Weights of a small GPT-style language model, trained from scratch on English Wikipedia: no biases in attention or MLP.
Each number is 128 + 24 x the weight over its row's rms, rounded and kept within 0 to 255. Layers, rows and columns count from 0. The size above them is the row's rms in percent of the matrix's.

# layer 14 MLP up, 640x160, rms 0.12, rows 261-282, columns 0-159
size [ 96  97 101 107 106 100  95 102 106 107  98 101 100 104 103 102  85 102 102  85 101  80]
[[ 78 103 129 145 113 108 171 161 162 106 102 116 102 177  86 129  82 105 123 193 100 108 127 118 114 140 153 146 134 120  90 159 144 118 179 150 139 162 128 126 117 117 137 126 107 143 129 178 157  94 102 124 137 115 119 121 119 157 127  88 128 110 132 184 125 202 140 124 128 130 114 135 109 140 150 165 164 105 144 138 147 155 144 120 133 117 168 134 152 100 146 165 163 153 127 111 135 105 109 130 123 102 138 124 155 109 131 135 128 189 125 124 126  96 113 131 125 149 115 158 158 129  95  92 143 116 148 144 113 126 112 158  86 166 120 179 104 118 136 115 125 137 128 146 156 111 131 147 147 125 132 121 156 114  74 124 129 111 161 143]
 [146 112 138 138  80 128 131  94 134 154 142 125 113 167 139 147 101 147 134 135 150 162 153 106 134 120 132 137 136 116 156 145 156  88 135 133 133 120 149 144 148 157 118 117 126 126  89 119 152 124 142 103 138 139 125 165  85 167 145 147 127 127  85 129 105 158  91 129 122 104 130  95 119 140  92 130 142 112 110 122 143 136 177 104 148 127 138  94  66 155 107 125  93 156 118 148 109 101 133  99 156 103 138 142 108 119 139  58 143 157 156 107 134 128 147  72 160  99 106 138  90 144 150 146 150 133 159  78 140  75 178 116 102 113 124 112 168 120 118 107 124 157 126 122 131 149 127  84  64 109 128 107  92 124 125 112 137  93 106 108]
 [114  92 167 125 140 145 118 180 113  87 143  85  67  84 118 148 161 116 157 130 134 133 140 173 109 109 128 128 140 115 133 126 156 131 122 143 125 169 151 122 113 119 119 106 107 126  76 103 144 114 139 143 106 139 127 148  74 134 140 114 113 109 122  84 130  96 107  80 114  88 129 126 110 132 142 129 131 136 113 178 118 159 131 104 111 144 119 158 177 129 106  97 133 136  97 104 136 102  78 148  94 133 110 163 155 116  97 189 122 136 161 166 162 155 127 148 148 104  92 133 118 142 100 127 144 102 133 131 108  94 138  87 149  87 126 154 115 146 159 126  76 138 130 133 123 172 138 134 140 117 153 120 159 149 134 110 149 129 107 109]
 [ 77 153 129 166 155 127 116 124 126 134 134 126 116 118  99 111 138 102  80 109 175 149 114 166  91 148 133 124 118  59 140 148 153 158 147 146 139 128 121 104 123 168 121 141 121 155  84 132 103 124 161 133 138 136 133  96 125 137 106 128 112 140 108 136 125 130  87 147 130 105 143 109 128 133 182 111 106 138 148 126  95 131 127 122 117 106  99  91 117 120 125 138 146 171 125  67 115 113 167 158 106  99 136 155 111 147 148  96  91 140 105 151 173 167 108 145 129 107 108 123 114 166 173  89 118 104 127 152 136 118  46 120  96 173 119 149 126 142 167  89 126 140 121 125 104 141 156 110 112 132 122  98 133 129 133 142  93 139 108 110]
 [151 102 125  90 112 129 136 143 115 150  93 122 141 173 135 134 106 130 121 149 132 107 120 104 102  83 131 136  99  95 141 136 153 170 135 124  95 125 186 112 118 146 129 143 143 119 156 119  59 142 170 140 127 103 127 137 152 148 130 129 110 139 113 150  99 125 102 145 152 125 123 104 169 115 159 146  89 121 164  85 116 151 147 125 169 167  89 133  91 138 119 101 146 161 144  86 137 162 136 164 103 157  90  96 120 110 119 144 100 109 119 155 143 148  93 133 168  86 105 121 143  94 126 160 154 131 153 116 165 157 113 148 137 107 109 191  93 113 111 149 113 109 142 137 142 145 133  86 149 118 121 115  98 130 116 123 136 174 141 159]
 [108 143  91 126 146  88 141  98 103 101 112 142 129 131 111 159 105 132 149 149 163 111 126 142 128 117 111 122 148  91 103 125 122 163  97 120 119 119 146  90 136 126  77 152 114 136 154 114 184  81 154 157 126 125 180 147 109 108 146 122 114 146 139 114 154 106 126 121 174 107 158 168 117 144 142 106  86 106  92 105 140 130 160 125 123 103 145  92 157 109 107 137 107 174 123 163 129 133 131 147 152 112 109 115 116 126  78 120 114 134  91 126 135 143 155 129 109 148 130 114 117 148 162 146 136 121 183 146  90 154 140 144  99  81 129 113 167 115 175 183 158 125 111 156 172 143 117 124 157 136 151 118 136 107  76 117 125  86 129 130]
 [115 134 150 134 101 147 123  87 118  95 144 142 132 124 124 122  99 117  98 123  95 149 104 117 107 101 173  99 119 128 129 138  80 143 128 116 107  88 156 178 142 127 146 172 168  69 151 150 121 111 149 172 150 154 118 126 139 171 123 154 149 161 141  95 161 130 100 162  99 160  90 145 133 125 139 170 121 172 133 143 121  87 140 119 139 113 120 135 130 137 127 111 147 109 112 124  85  96 138 170 108 120  99 131 161 146 112 117  96 157 127 121 116 111 104 130 126 177 146 106 109 154 178 117 105 127 160 161 109 109 170 115 124 126 140 132 121  91 140 134 155 118  74 138  76 108 163 121 107  96 110 118 116 138 124  95 102 157 146 115]
 [130 100 135  97 162 135 103 138 116 153 165 151  55  97 137 100 130 152 139 126 153 134 132 181 114 125 138 113 116 139 123 138 100 172 116 127 105 146 169 154 121 114 136 148 135 169 107 159 151 146 151 125 110 102 133  96 145 136 124 120 104 132  75  84 123 118 142 107 130 137 177 151 143 182 105 179 132 131 108 159 124 149 133 115 154 147 116 160 155 147 170 150 134 151 146 165 104  89  78 131 128 115 141  97 116 104 140 122  92 101 122 139 130 136 116 117 175 152  99 157 152 158 157 105 125 126 141 107  89 114 101 143 154 116 121 128 150 107 147 107 120 124 168 115 146 172 134 132 108  80 145 158 133 166 107 133 102 138 125 164]
 [ 98 198 113 142  93 134 110 131 141  77 111 149  85 109  88 166 179 120 164 128 127 114 104 109 114 135 158 131 107 100  81 107 134  88 156 131 157 164 133 120 148 137 152  67 129 126 128 132 144 114 137  97  97 115 181  86 128 111 128 139 120 147 161 132 121  98 108 110  97  92 140 156 131 134 137  78 120 134 108 143  94 117  93 164 133 157 161 159 142 159 122 130 125 183 123 118 149 164 112 120 115 130 156 143 119 115 115 140 117  99 112 137 136 102 133 138 137 147 114 139  92 113 123 138 140 144 155  77 153  82 142 109 148  87 149 116 166 139 118 131 106 122 109 116 136 117 161 149 139 121  80 154 111 128 110 114 150 119 104 121]
 [142 167 160 126 139 121 148 143  80 110 177 115 110 131  86 112 116 122 135 150 124 106 144 117 136 133  94  78 114 125 110  75 170 121 112 149 115 139 164 109  86 192 142 147  89  83 132 137 153 111 108 129 111 110 133  74 108 131 105 140 133 128 125 137 152  86 110 127 163 110 149 121  76 115 123 131 123 148 170 150 103 123 138 106 150 123 134 140 183 101 146 137 124 132 139  96 119 126 125 152 129  74 160 121 160 145 159 144 114 165 116 142 123  93 151 133 152 104 128 152 107 171 157 165 126 147  92 143  90 115 108 127 128 111 103 131 128 137 180 181 147 157 128 126 153 106 152 146 139 115 143 114 131 118 141 107  97 108 108 110]
 [113  99 104 167  83 144 121  99 119 111 136 144 131 160 145 160 169 129 140 132 100 140  87 173  96 149 137 136 140 132 153  93 159 171 167 104 155 129  99 140 136 105 112 130 174 146 122 118 106 121 142 146 125 158 125 142 103 117 132  88 100  94 119 149 162 131 139 124 103 156 109 100 146 106 139 113 163 122 146 144 115 178 143 130 164 124 120 170  78 109 152 154 116 139 138 114 176 163  92 118 127 124 149  95  93 128  92 133 115 142  95  95 158 145 123 124 122 100 104 136 170 114  83 111 134 114 130 144 126 160 100  70 132 129 141 151 149 157 158 119  90 132 100 112 111 158 139 107  84 125 150 143 139 141 102 122 114  79 125 147]
 [121 155 149 155 166 142 154 142 104 119 158 141 190 143 117 123 155 123 158  80 109 122  89  92 125 129 139  90 108 148 126 127 135 115 122 155 129 132 162  84 120 137 139 118 157 181 107 140 132 143 147  79 151 162 106 155 149 188 126  88 149 125 167 144 122 158  78 166 116 127 115 112 100 103 108 152 116 101 148 124 131 107 158 128 165 107 146 100 100 150 128 132 166  96  94 164 127 142 141 148 103  85 150 133  97 128 126 124 148 147 126 125 106 129 154 115 143 124 103  88 175 113 120  81 108  93 150 153 125 117  87 155 126 103 136 166 119 112 123 127 142 136 173  92 116 136 142  98 131 101 139 148 124 134 119 100 154 141 150 140]
 [155 144 182 154 118 130 163 171 122 130 105 140 168 162 164 105 103 188 146 156 124 127  87 149 144 131 127 120 101 137 127 106 164 138  94 125 165 139 124 147 165 131 128 104 148 122 139 117 113 119  93  98 143 128 166 127 113 138 126 137 143 172 134 140 122 162 113 121 148 168 111 123 154 150 145 115 151 124 114 130 175 101 147  94 130 125 122  99 109 135 114  77 129  98 128 147  81 132 148 101 134 116 105 153 109  97 110 135 108 101 164 152 141 119 173 126 111  98  98  90 103  81 127 133 135 107  98 115 117 135 115 125  41  99 110 117 169 144 134 160 149  90  98 117 141 133 106 115 114 155 154 116  93 107 151 149 113 135 135 136]
 [144 126 135 153 148 142 144 111 124 142 144 149 167 112 157 147 163 102 134 113 117 122 145  81 111 143 118 117 113 164 174 138 106 113 136 105 115  96 128 135 157 128  99  62 109 128 130 134 158 166 135 138 136 168 136 123 147 157 149 147  67 116 126 131 142 104 156 102 116 121 142 109  53 129 117  73 131 169 119 147 131 132 152  98 122 136 121 110 172 110  69 114 163 155  94 166 110 134 131 161 138 134  96 102 123 135 148 153 126 129 126 131 157 118 114 137 121 154 148 106  91 150 164 115 179 128 129 149  98 139 141  87 104 120 155 148 146 130 100 116 149 103  95 130 143 107 128  88  88 113 115 130 112 134 145  74 165 129 132 155]
 [135 213 111 153 132 130 124 137 119 121  92 156 130 144  93 149 141 131 183 116 135 106 100 115  99 154 105 119 132 114 146 147 128 130 168 120 110 187 118  90  93 150 144 122 110 155 118 133 153 168 128 115  65 126 130  99 121 109 150  98 141 134  80 147 129 100 168 153  97 146 141 114 135 125 140 130 114 112 100 146 112  88 106 130 111 156 147 115 115 133 176 148 120 146 141 124 121 126 176 125 139 123 125  88 120 139 138 155 139 125 108 180 122 141 191 102 153 115 143  95 154 101 114 121 114 155 130 115 137 113 124 146  80 123 123 125 134 146 116 114  75 108 121 170 131 152 138 174 149 128  95 109 148 166 126 144 169 127 151 114]
 [144  70 120 165 168 148  96 126 112  76  66  76 147 134 116 108 128 106 140 181 121 104  96 172 152 145 125  90  90 123 118 110  76 139 136 136 159 124 141 109 117 120 137 121 165 105 105 140 128 102  96 151 102 109 125 119 117 129 134 119 138 100 137 100 105 112 120 124 147 105  97 120 112 125 142 111 116 131 121 177 145 160 133 122 139 121 135 106 123 106 141 126 128 165  88 101 133 104 131 131 126 123 154 100 175 101 109 153 137 122 121 141 141 125 127 154 124 132 100 130 176 167 139 120 112 117 103 154 110 116  67 147 125 100 140 151  88 110 203 134 156 152 164 120 135 169 152 150 151 147 127  98 149 154 126 157 122 139 121 143]
 [172 127  71 155 158 164 147 142 154 120 109 130 107 105 104 127 166 137 112 149  86 164 176 123 134 144 128 153 151 107 111 146 145 118 102 179 123 171 104 101 137  92 145 139 128  96 128 152 121 111 125 129 105 162 124 140 114 142 118 101 189 130 110 127 113 133 166 167 159 116 101 155 113 137 108 141 134 121 132 148 151 159 149 100 140 125 114 129 137 146 107 127 119 110  99 134 129 163 179 155 145  87 131 110 113 139 156 155  48 124 132 134 109 140 100 122 109 131 109 147 144 105 100 136 140 141 138 116 140 180 154 142 128 131 148 109 113 132 125 118 136 182 154 138 121 127  73 126 115 132 162 124 105 166 150  61 157 131 151 126]
 [158 185 164  53  69 151  90 135 133 151  55 114 154 103  99 135 130 151 119 126 106 119 150 150 103 145 130  81 141 149 128 151 103 126 155 140 131 153 140 160 115 146 149 144 132  98 181 160 130 149 124 120 114 107 107 119 122 147 157 111 199 139 144 138 120  81 136 126 104 134 124 113 122 148 104 128 116 148  85 123 116 161 146 113 102 122 118 112 122 129  99 121  98 125 139 126 115 148 154 109 160 114 104  98 135 119 144 166 165 127 151 129 205 141 141 109 115 152 131 100 133 127 146 153 115 125 115 140 155 104 135 119  94 145 145 128 134 165 132 165 131 171 157 123 109 121 143 114 109 114 148 125 149 121 139  78 130 123 118 148]
 [135  86 129 110 152 165 117 137 115 102 137  92 119 110 115 132 132 148 153 121 129 121 107 105  78 130 113 118 113  82 133 136 100 109 189 144 128 150  99  92 111 130 148  65 121 101  45 166 150 125 146 104 140 107 125 103 156 139 145  90 119  79  93 148 135 135 136 150 105 106 139 137 123 117  94 141 151  92  98 123 155 109 123 136 115 125  77 115 170 154 135 113  98 142 106 110 139 109 135 144 119 106 107  99 158 135 155 150  94  92 129 145 134 127  95  97 138 150 122  99 145 159 109 119 128 183 174 118 147 145 123 122 116 153 113 154 140 131 123 146  96 137 111 180 133 149 129 158 144 117 140 132 110 133 163 126 144  74 132 123]
 [123 116 148  87  91  99  87  81 143 120 128 149 202 184 139 121 127  95  91 110 137 132 101 119  97 133 134 116 117 146 175 193 135 131 173 162 108 178 125 158 146  98 144 157 141 147 146 136 153 143 136 145 126 116 124 143 142 107 131 104 144 129 138 117 132 160  92 124 129  98  95  88 149 138 131 123 108 139 113 121 152 106 137 160 161 128 103 130 137  99 134  95 161 143 103 153 127 104 106  97 119 137 159 122 134  98 114 140 133 163 156 124 141 128 134 185 141 159  93 109 150 107 137 158 137 118 147 116 164 120 157 128 109 180 162 111  83 123 109 107 102 150 135 163  89 137 124 146 128 107 123 142 106 147 154 114 125 150 158 116]
 [114 101 100 131 126 126 168 100  47 107 107  84 113 104  88  85 115 122 113 110 169 119 131 115 118 131 115 163 156 152 135 119 139 133 148  73 144  83  80 120 118 129 123 122 163 121 128 135 116 143 138 155 108 154 115 144 153 131 134 154 130 112 176 126 125  87 121 114 127 118 123 133 154 189 124  92 126 153 149 168 181 117 112 139 139 144 119 114 137 132 149 120 169 175 131 164 138 140 133 148  91 101 123 162 142 150 129 146 111 161 150 105 128 140 171 103 143 136 107  78 112 118 124  86 119 121 160 169 124 105 116 130 103 117  95 157 135 135 138 111 126 128  70 102 160 131 127 136 108 117  91 110 165 125 126 100 117 115 117 128]
 [132 156 117 119 132 169 124 145  54  95 137 108 129  98 127 140 125 119  99 135  96 154 162 101 120 172 116 109 141 121  96 126 144 128 134  90 119 125 109 127  96 116  84 119 108 133 150 145 142 144 117 117 117 158 190 138  79 138 121 123 139 133 136 138 124 139 143 135 133 104 130 128 120 145 177 129 121 140 123  87  90 107 154 154  80 101 104 155 134 114 167 139 121  91 147 122 127 124 108 137 149 144 139 103 151  88 123 113 140 117 124 147 156 141  91  86 124 126 160 118 135 134 144 166 149 107  86 139  75 152 132 105  97 144 138 196 153 140 147 139 121 170 122 170 162 133 140 123 130  86 180 182 123 106 115 124  96 129 125  99]]
# layer 14 MLP down (transposed), 640x160, rms 0.0294, rows 261-281, columns 0-159
size [104  96  94 103  98 115  96 110 106 104  96 102 104 106 110 101  91 102 100  81 104]
[[ 68 109 117 106  79 124 114 180 152 150 135 104 113 153 107  99 150 105 152 148  86 122 111 112 115  86 149 146 122 141 116 152  98 149 142 168 114 168  97 148 149 115 145 118 138 117 173 163 119  99 137 154 135 145 146 122 147 133  92 129 125 101 154 139  69 162 110 113 132 122 139 124 125 153 131 116 156 128 131 186 129 129 139 126  99 150 115 109 135 137 149 106 132 133 163 142 157 143  88 136 165  85 143 167 162 127 121 152 131 147 185  96 118 149 125 153  97 131 120 140 139 102  83 140 129 129 104 128 116  87 124 135 151 151 141 147 161  98 118 105  97 110  92  99 149 112  84  95 135 129  95 111 128  95 120  92 140 132 171 131]
 [105 113 127 120 197 146 126  95 165 132 142 122 112 115 149  67 114 119 159 106 146 148 135 111 131 141 111 163 106 111 109 120 113 177 144 133 160  90 152 143  79 127 138 136 116 120 104 173 164 103 114 150 143 182  97 120 127  77  97 118 144 155 114 118 149  88 151 160 144 131 142 111 132  71 135  98 148 105 129 133 106 102 121 120 156 124 133 103 127 129 146 111 101 118 109 125  87 102 132 180 136 121 148 144 106 137 159 128 103 120  87 145  94  97 111 156  98 146 136 121 139 130 130 154 156 102 101 139 109 145 143 137 139 181 171 124  74 134 129 126 153 151 151 150 104 104 114 146 124 111 148  96 174 133  95 115 136 111 130 138]
 [171 107 141  75 158 122 137 123 140 148 119 170 134 113 163 111 131 153 144  90 134 149 121 182 112 112 136 149 191 196 120 135 106 153 132  80  84 133 115  85 105 155  88 145  97  77 101 119 140 147 139 131 117 151 144 128 128  83 138 164 122 157 155 105 127 152 159 132 158 126 141 134 118 132 131 119 130 156 125 146  91 147  97 132 147 128 136 112 157 145 127 117 137 137 161 156 114 141 114 173 124 127 122 127 145 157  76 113 124 141 156 155 117 108 121 131 140 115 150 145 116  95 131 155 123 134  97 178  96  94 119 161 161 124 141 109 125 145 138  99 162 127 128 123 143 151 130 131 190 146 119 169 111 147 107 148 110 141 135  88]
 [144 152 183 135 113 132 107 154 100 126 127 129 128 123 127 130 151 160  96 106  98 127 119 151 123 151 106 118 124 113  98 147 128  89 152 133 155 136 114 119 160 136 165 101 124 123 127 116 113 102 161  97 116 153 100 109 137 175 125 111 115 101 143 109 150 111 110 129 135 132 143  97 104 146 176 119 105 158 179 167 128 146 120 159 164  79  99 113 142 108 120 160 139 138 156 106 124 134 162  99  93 120 169 159 133 147 130 126 134  99 139 105 113  87 117 128 139 136 168 153 137  91 148 130 157 109 163 113 134  90  21 139 127 101 121 121 141 128 172 129 150 126  76  93 117 132 141 120 114 132 140 140 177 114 100 111 153 142 138 112]
 [111  53 145  95 143 125  90 124 156  86 142 152 100 123  78 157 116 157  91 108 111 131 139 104 155 149 136 117 163 136 110 111 146  96 143 130 165 127 129 106 105 120 104 133 115 131  86 139 173 163  98 124 120  99  94  85 130 158 126 109 154  62 107 109 150 125 162 128 124 119 181 145 135  99 132 139 152 130 155 124 125 107 111 112 107 103 135 105 111 121  94 132 112 145 110 145 138 103 115 102  97 108 147 177 130 109 123 141 139  66  93 122 121 127 162  82 125 129 104 129 142 133 150 160 121 124 165 131 155 116  80 110 108  97 160 127 128 125  92 122 155 147 102 128 135 164 133 132 147 139 117 148 132 159 164 123 138 118 113 170]
 [140 172  82  88 121 151 126 125 137 164 122  79 114 168 110 124 148 139 117 165 128 150 112 105 148 114 118 115 123 144 108 108 159 139 110 165 146  83 162 107 145  97 120 163 127 124 158 131 132 108 136 128 137 143 149 138 120 132  92 122 137 201 147 158 160 130  97 125 175 140 131 172 104 104 160  86 103 106 118 125 113 124 128  87 117 136 158  98 166 100 135 136 120 180 122 190 102 127 167 150 148 134 118 143 115 147 149 117 114 151 125 110 125 181 156 121 112 135  97 109 129 114 119 152 165 149 139 152 107 130 153 155 138 108 160 149 142 103 114 154 160 157 167 164 125 155 135 137 175 118 146 126 121 118 127 139 159 125 113  94]
 [165 136  97 116 108 177 106 113 141 112 100  99  73 118 141 161 139 184 129 121 109 116 125 125  94  99 136 101 120 123 139 170 122 133  92 106 114 144 167 127 125 120 120 156 111 120  99 121 117 126 113 133  91 140 122 126 171 174 146 112 110 151  97  90 145 102 124 132 154 107  92 114 118 147 148 118 158 165  94 133 106 133  98 130 157 125 137 109 105 157  75  90 152 152 119 129 125 127 139 156 106 100 179 107 124 101 124 103 119  94 144 150 152 163 148 149  53 109 119 138  73 126 118 132 141 139 128 142 151 141 136 109 158 133 151 127 143 129 126 136  68 124 138 117 190 137 143  97 168 151 129 133 101 133 111 153 136 132  94 131]
 [134  56 117 153 169 112  68 106 171 123  96  81 162 131 150 142 122 102 123 132 139 114 107 152 121 125 122  98 114 127 133 105 108 141  98  98 146 114 167 137 116  87 155 153 151 202 120 152 166 145  92 116 141 123 150 111 128 172 144 145 138 117 124 122 121 131 102 141 124 129 136 104  76 127 123  92 126 156  82 152 131 124 116  74 156 130 122 107 133 115 158 136 131 169 139 118 107 149 121 124 150 142 128  88 117 162 168 125 108 130 113 115 165 125 126 126 136 161 162 168 139 125  88 120 132 132 182 148 134 127 116 139 128 134 154 157  96 139 128 112 122 130 121  96 136 128 136 116 120 131 140 167  98 155 154 194 140 117 127 162]
 [120 101  83 119 115  99  71 169 116 127 130 107 135 148 119 157 117 138 118 116 108 138 119 111 128  77 149 116 129 103 136 158 140 155  71 108  85 132 126 131 109 122 124  84 170 127 157 145 131 137  95 150 119 135 157 109 186 149 133 144 120 106 172 118 115 136 143  82 125 124 119 161  98 141 121 174  90 129 147 123  84 120 142  98 129 140 142 131 128  83 139 161 155 118  98 112 155 144 167 124 126 104 116 156 155 156 161 118 114 156 102 134 101 143  94 153 134 125 102 136 110 143 144 178 135 125 168 123 146 131 162 117 193 136 110 100 132 114 188 122 134 131 134  90 152 102 122 161 134 140 174 127 106 115 114 133 118 114 107  98]
 [117 163 106 104 130 103 147 114 134 130 107 157 133 131  77 156 154 146 124  96 140 102  79 123 140  91 140 106 120 110 153 125 103 143  84 118 146 160 114 106 152 127  86 205 139 114 131 126 142 140 142 107  98  69 151 151 115 147 122 161 176 112  97 129 128 156 180 139 111 122 114 101  70 146 141 142 115 129 121 127 113 116 149 101 115 115 116 129 119 170 131 125 140 104 204 124 117 174 144 141 111  65 140 141 179 151 152 109 149 126 128 144 133 146 129 103 114 147 137 146  79 156 129 143 144 144 104  84 107 139 106 133 110 123 114 151  92 105 129 166 125 133 123 118 102 114 143 116 165 124 150 103 105 130 146 142 130 130 140 116]
 [140 137 137 128  98 146 144 143 155 162 151 129  98 131 140  91 123 113 120 128 133 163 123 141 123 123 163 121 120  87  84 129 106 171 156 105 141 123 111 126 141 168 166  59 113 144 138 114 123 149  96 131 134 131 156 113 172 134 121 147 111 122 130 164 132 150 106 132  57 104 130  63 156 119 151 178 130 110 115 154 128 150  89 147 122 121 138 138 122 169 103 133 122  80 135 164 138 134 134 146 151 150 139 135 131 149 139 180 137 139 135  95 143 110 162 134 128 119 118 145 136 142 171 133 160 131 157 166 124 130 178 132 118 167 119 136 137  96  97 140 133 123 167  80 159 126 111  89 148  96 130  89 132 109 107 172 156 135 142 109]
 [130  95 145 156  74  94 148 146 120  87 127  92 128 134 159 139 124  97 145 131 106 134 139 143 118 113 132 134 103 157 126 103 141  94 168 105 128 143 118 137 176 142  98 135 130 155 103 150 113 140 159 134 114 139 123 121 145 117 177 102 161  99 154 166 147 176 135 157 117 128 131 120 153 114  83 159 100 134 118 149 157 154 136 113 134 149 126 138 146  96  67 146 147 155 141 131 119 151 127  89  98 137  97 104  99 151  92 143 128 155 160 139  93 154 134 131 126  84 148 139 132 155 121 195 134 101 161  72 165 132 148 120 129 125 116  65 152  98 160 129  96 137 178 127 115 145 141 118 136 133 142 154 121 130 144 155 128 118 123  93]
 [103  15 133 113 109 145  95 136 138 143  93 135  99  97  96 157 157 121 127 150 160 123 151 132 126 148 136 110 141 114 142 132 102 171 160 157 110 112 119 147 114 117 123 138 123 112 228 123 120 127 147 136 114 151 122 122 121 141 146 132 134 129 108 108 126 158 157 153 143 132 149 118  99 103 134 140 112 141 177  57 130 123 124  99 109 142 120 146 122 157 147 148 123 107 125  73 166 128 123 118  57 130 145 131 152 142 125 131 116 124 105 122 123 125 117 136 162 161 130 154 132 140 116 136 108 129 108  94  93 150 146 151  99 150  98 153 134 144 144 124 149 161  89 121 111 121  99 108 138 145 119 157 121 126 141 168 137 110 130 106]
 [141 104 194  71 123 113 121 116 122 187 145  81  80 115  99 152 125 133 119 113 146 131 149 117 142 177 111  89 135 135 131 152 130 104  94 111 121 147 130 173  96 122 105 136 154 122 158 104 161 129 118 141 136 166 120 144 138 174  91 128 115 143 105 101 150 132 116 121 123 132 137 137 156 140 169 117 132 144 170  99 185 106 119 116 139 104  80  59 103 110 125 131 105 158 115  94 150 139 152 114 120 129 115 132 159 118 155 119 146 160  97 114 158  92 148 100  94 133 148  84 150 145 122 137 128 103 126 119 125  98 132 157 137 146 124 134 115 113 151 132 137  91 127 114  86 104 134 104 108  97 110 137 135 111 174 146 141 154 123 153]
 [132 153 121 144  96  80 119  94 107 140 166 121 208 156 133 140 137  94 190 145 129 182 166 139 123 126 164 123 141  83 141  96 123 141 139 129  93 153 139 115 107 108 171 107 158 118 110 131 101 114 118 153 110 125 138 108 133 109 124 120 133 135 128 152 117 125 118 123 141  86 108 123 111 113 152 115  85 100 104 112 130 142  94 107 148  92 135 149 136 122 116 121 106 130 146 116 142 120  85 111 136 114 133 148 129 130 144 143 100 154 128 163 184  64 167 135 148  86 107 131  72  91 126 163 145 161 151  95 130 130 134 123 141 109 117 140 133 120 137 146 130 124 128 130 139 118 141 146 145 121 166 131  88  57 153 138  92 131 105 133]
 [141  95 129  78 117 105  77 115 127  77 103 115 152  86  99  96 134 138 125 165 118 124 130 128 143 157  91  98  99 144 137 149 130 158 161 187 156 122 153 147 105 135 163 119 148 120 120 105 162 128  95 156 122 120  97 116 142 192 128 108 122 107  99 110  89 159 121 102 133 108 136 135 120 132 167 126  79 157 143 133 135 139 134 149 131 125  97 116  84 111 131  66 128 117 119 160 115  99 117 120 135 111 158 162 182  84 112 131 158 117 159 144 112 133 130 129 124 140 143 127 139 126 131 127 149 144 146 148  99 110  75 154 141  98  92 188 115 125 135 132 153 126 109 108 112 136 142 116 154 105 113 116 146 120 154 165 115 146 104  97]
 [125 141 159 122 153 150 134 122 149 164 138 131 148 119 140 140 116 155  97 143 126 158 123 144 107 154 142 147 129 137 120 156 127 128 104 106 145 148 145  98 168 170 154 153 137 132 169 124 112 167 150 145  61 110 152  93 137 125 140 123 133 141 146 136  92 116 121 121 144  93 134 108 130 120 102 123 174 108 171 135 115 114 137  87 102 112 213 107 141 107 118 136 166 107 122  97 165 174 120 125 144 152 117  90 121 118 111 124  90 129 138 152 135 168 123 120 102 142 104 115 142 123 100 110 125 183 151 113 150 158 166 145 157 161 139 170 139 133 159 109 163  96  64 121 132 172 136 139 153 127 118  85  91 111 143 114 145 127 133 135]
 [ 90 237 120 178 170  86 136 159 145 101 151 160 166 111 152 153 128 107 141 140 140 179 148 139 105 142 141 132  93 103 157 136 126 112 136 136 139 158 145 121 136  75 112 136 143 117 122 153 114 113 167 133 116  98 127 132  82  98  89 141 142 146 121 120 151 124 153 109 139 126 150 145  96 120 100 148 162 121 104 143 148  84 120 135 145 154 127 125 155 127 111 100 141 143 121 158 173 111 131 112 115 155 132 163 134 140 104 107 138 126 115 163 137 117 121 113 140 147 171 141 115 106 136 118 143 150 118 114 109 145 122 125  48 117 139  98 157 140 109 104 120 118 102 129 141 118 149 152 107 132 116 166 137 140 115 164 117 121 174 106]
 [188  56 147 105 111  74 108 111 113 188 103  94 149 119  97 104 125 135 110 126 131 125 121 158 121 162 131 148 113 169 133 165 150 141 104  98 121 163  94 102 132 117 118 139 131 123 117 124 116 138 147 138 154 167  88  97 138  77  99 134 134 147 131 146 117 131 131 132 105 169 150 154 125 145 113 139 136 141 102 131 143  86 129 149 128 122 143 134 157 146  82 126 159 141 161 135  93 104 160 109 104 154 112 144 104 131 142 147 127 172 110 160 133 130 133 143 111 122 129 131 111 122 145 144 150 126 142 116  98  94 104 175 164 169 145 124 140 109  95 132 118 116 139 122 147  93 121 124 106 139 127 121 108 178 175  91 117 109  61 118]
 [114  13 134 135 164 142 171 136 131 130 153 182 127 127 135 131 121 122 122 140 118 166 134 145 129 105 131 124 134  94 104 102 113 113  99 103 138  95 160 106  91 133 150 160 153 127 153 114  81 114 104 117 110 138 129 135 113 158 121  90 116 108 141 129 162 102 139 140  99 199 108 120  78 125 103 126  93  95 144 124 132 182 146 138 129 119 138 145 111 129 145 157 120 128 107 139 140 131 128 126 140 139 127 114 101 138 113 187 145 146 121 152 102 169 160 123 114 135 161 119 135 127 120 135 132 125 123 165 172 117 127 122 104  95 141 116 133 130 109 107 129 161 129  75 124 142  81 135 121 115  90 124 142  86 111  94 143 135 131 163]
 [109 134 123 144 115  84 122 157 110  89 153  86 154 154 123 147 141 131 134 107 135  99 133 132 119 165 119 129 110 148  86 157 110 138 124 108 168 100 145 112 144  99 127 112 159 150 131 128 119 149 137 152 148 152 116 106  91 127 128 144 182  99 179 113 144 149 115 128 141 103  68 116 107 131 144  57 131  81  90 167 142 117 159 112  98  91 120  84 121 111 134 133 138 129 128 128 146 107 115 129 116 126 146  65 134 181  96 140 146 120 150 128 166 134 111 129 130  96 143 115  82 133 137 115 104 157 119 146 149 112 160 157 147 131  99 163 159 125 134 162 116  93 137 182 126 144 131  74 101 126 140 112 123 143 148 131 115  96 110 140]]